Weights of a small GPT-style language model, trained from scratch on English Wikipedia.
Size: 11 layers, width 448, MLP 1792 GELU, vocabulary 8618, 34.3M parameters.
Architecture: LayerNorm before each block, rotary positions, attention and MLP in parallel.
Training: a variant of Adam for these matrices, 448M tokens.
Each number is 128 + 24 x the weight over the matrix's rms, rounded and kept within 0 to 255. Layers, rows and columns count from 0.

# layer 3 MLP up, 1792x448, rms 0.0138, rows 1042-1053, columns 336-447
[[118 126 135 109 121 151 122 105 132 116 157 140 114 133 135 126 125 142 130  94 145 134 109 122 123 125 106 147  76 162 147 137 127 108 118 131 129 134 121 120 121 119 155 131 118 123 115 120 138 123 126 126 125 147 148 119 111 116 118 136 103 172 148 135 135 154 123 122 117 134 129 127  97 111 133 141 127 139 141  89  92 134 164 113 133 130 132 139 138 132 135  68 131 124 141 121 151 128 107 104 138 132 104 107 121 149 110 138 101 155 115 144]
 [ 97 117 155 101 123 106 145 143 121 135  99 142 128 124 131 118 124 161 118 103 137 147 107 129  96 135 118 135 124 116 107  97 129 148 124 144 147 141 147 134 120 134 149 143 121 113 130 139 137 127 140 139 117 132 161 134 140 126 134 168 125 123 112 133 142  99 130 107 107 128 131 144 153 121 117 137  99 127 152 115 126 102 126 133 142 120 132 128 123 105 126  96 138 151 128 111 120 129 121 130 115 133 133 111  98 106 160 129 139 131 118 151]
 [ 89 104 145 128 123 152 123 157 148 131  98 119 133 119 126 151 115 115 127 147 120 140 123 129 118 109 120 101 148 115 130 111 115 134 123 128  92 142 130 104 125 144 126 160 148 128 172 167 144 134 136 129 135 118 149 164 125 150 154 121 137 120 159 117 126 137 147 126 132 109 122 148  97 110 128 127 134 130 141 124 125 131 118 130 123 108 123 132 129 143 137 128 111 122  93 127 131 138 136  92 143 113 114 131 140  78 112 136 106 130 154 124]
 [ 99 138 136 120 126 141 132 160 156 149 115 136 124 121 117 107 134 145 123 137 129 128 123  99 101 114 126 135 116 155 103 108 115 126 106 130 111 157 126 106 113 114 149 115 142 108 161 152 132 108 147 128 132 133 152 124 128 126 100 130 110 161 146 136 128 143 124  74 128 100 107 146 111 124 108 135 135 115 110 120 140 121 127 161 140 112 133 119 114 122 105 147 146 117 108  93 122 148 134 137 156 118 114 141 150 127 109 116  97 129 132 151]
 [105 115 132  96 125 105 111 134 147 154 125 136 130 130 136 117 123 124 122  75 119 141 126 138 133 104 132 120 156 100 119 117 112 106 129 153 138 127 145  72 142 141 146 150 110 130 130 146 135 144 130 121 116 105 143 134 127 126 142 141 126 122 112 123 133 151 130 123 157 108  99 140 101 126 123 132 114 111 137 141 154 118 113 104 134 116 124 148 133 123 125 125 118 128 146 133 108 144 132 135 120 138 143 126 152  74 112 124 113 126 131 141]
 [ 73 220 150 119 178 131 211 179 150  73 108 110 238 156  94 147  72 180 101  58 211 106 112  65  92 119 117 109 107 188  43 156 112 114 124 116  49 125 134 138 213 242 165 113 187 167 153  28 201 124 148 121 188 104 118 137  93  38 149 129  57 175 165 233 111  72 104 109 255 109 187 127 148 114 119 128  62 175  71 131 206  45 139 110 134 210 125  83 100 110 197 171  76  83 119 222  56  97 122 101  62 216 154  98  79 139  11 161 102 170 127 122]
 [112 125 132 151 119 123 122 150 107 140 100 104 169 119 162 136 135 136 140 122 144 138 117 131 137 111 133  90 135 159 139 137 128 126 119 108 143 128 137 145 125 117 128 128 133 117 139 139 158 140 176 123 120 134 138 121 126 121 131 143 135 147 128 160 137 125 127 155 123 100 156 156  97 129 125 143 115 147 119 105 126 127 134 126 131 139 147 122 139 123 144 120 148 118 126 115 127 114 107 124 151 124 103 129 131 126  96 158  79 137 147 142]
 [ 88 204 116 212 165  75 177 180 116  53 145  94 205 175 160 189  42 167 116  84 187 129 133 100 116  65 162 114 154 161  69 125  91  64 127 108  78 141  90  87 198 242 211 142 182 174 190  99 235 129  25 136 178  65 202 169  33  76  99 103  82 107 196 185  92 101 126  99 255 157 207 109 146 151 160 100  71  73  69 184 190  88  94  61 124 132  62 106 182 169 115 124  68 143  59 106 139 230 220 106  35 195 152  94 120  67 116 150  64  62 118 111]
 [104 127 141 111 151 127 123 156 123 144 135 138 144 128 112 126 147 125 107 101 137 128 122 122 114 132 111 102 144 137 125 131 117 137 119 139 145 139 129 115 101 133 116 138 138 117 100 134 157 130 148 130 132 126 122 160 110 123 131 138 108 114 144 156 123 145 128 139 130 123 106 147 102 141 110 127 125 136 127 147 157 122 122 120 137 129 154 134 127 114 135 147 144 106 132 130  71 153 103 142 139 101 109 148 134 137 123 136  84 115 160 160]
 [116 145 125 140 142 148 121 161 137 112 145 119 131 140 112 107 117 136 128 139 132 121 110 129 113 107 125 131 105 133 128 136 117 103 145 117 118 149 108 153 130 108 145 115 100 129 130 107 127 122 141 123 132 120 151 124 114 141 114 117 107 155 155 127 127 157 128 129 105 145 116 118 114 151 142  96 145 122 127 120 141 158 131 127 129 142 140 111 120 135 132 104 140 106 110 114 120 130 117 136 169 132 121 133 165 126  88 136  47 125 129 151]
 [147 114 148  92 122 114 129 114 124 117 148 141 142 151 148 101 127 152 138  92 153 141 122 111 122 144 115 137 126 165 129 122 142 114 139 141 151 142 128  87 110 135 126 118 113 127 114 106 136 131 135 127 104 133 120 109 122 141 120 154 136 122 146 143 128 110 118 147 121 102 129 146 129 110 130 140 117 136 137 131 122 104 151 130 135 118 149 153 141  99 122 128 149 140 144 126 112 130 119 125 137 113 147 136 147 141 144 129 136 127 148 150]
 [ 84 135 169 122  93 132 138 137 117 132 170 127 108 135 126 118 104 131 124 159 134 113  92  92  80 126 128 133 151 100 132 110 119 127 125 145 128 166 172 152 133 175 140 125 129 143 141 149 111 135 139 131 141 109 129 121 132 130 173 158 134 125 109 136 114  96 131 109 128 145 139 107 124 118 132 122 141 153 129 147 155 134 104 138 127 110 160  92 133 115 115 114 154 105  92 131 102 121 113  94 108 118 112 143 132  96  98 132 120 126 154 157]]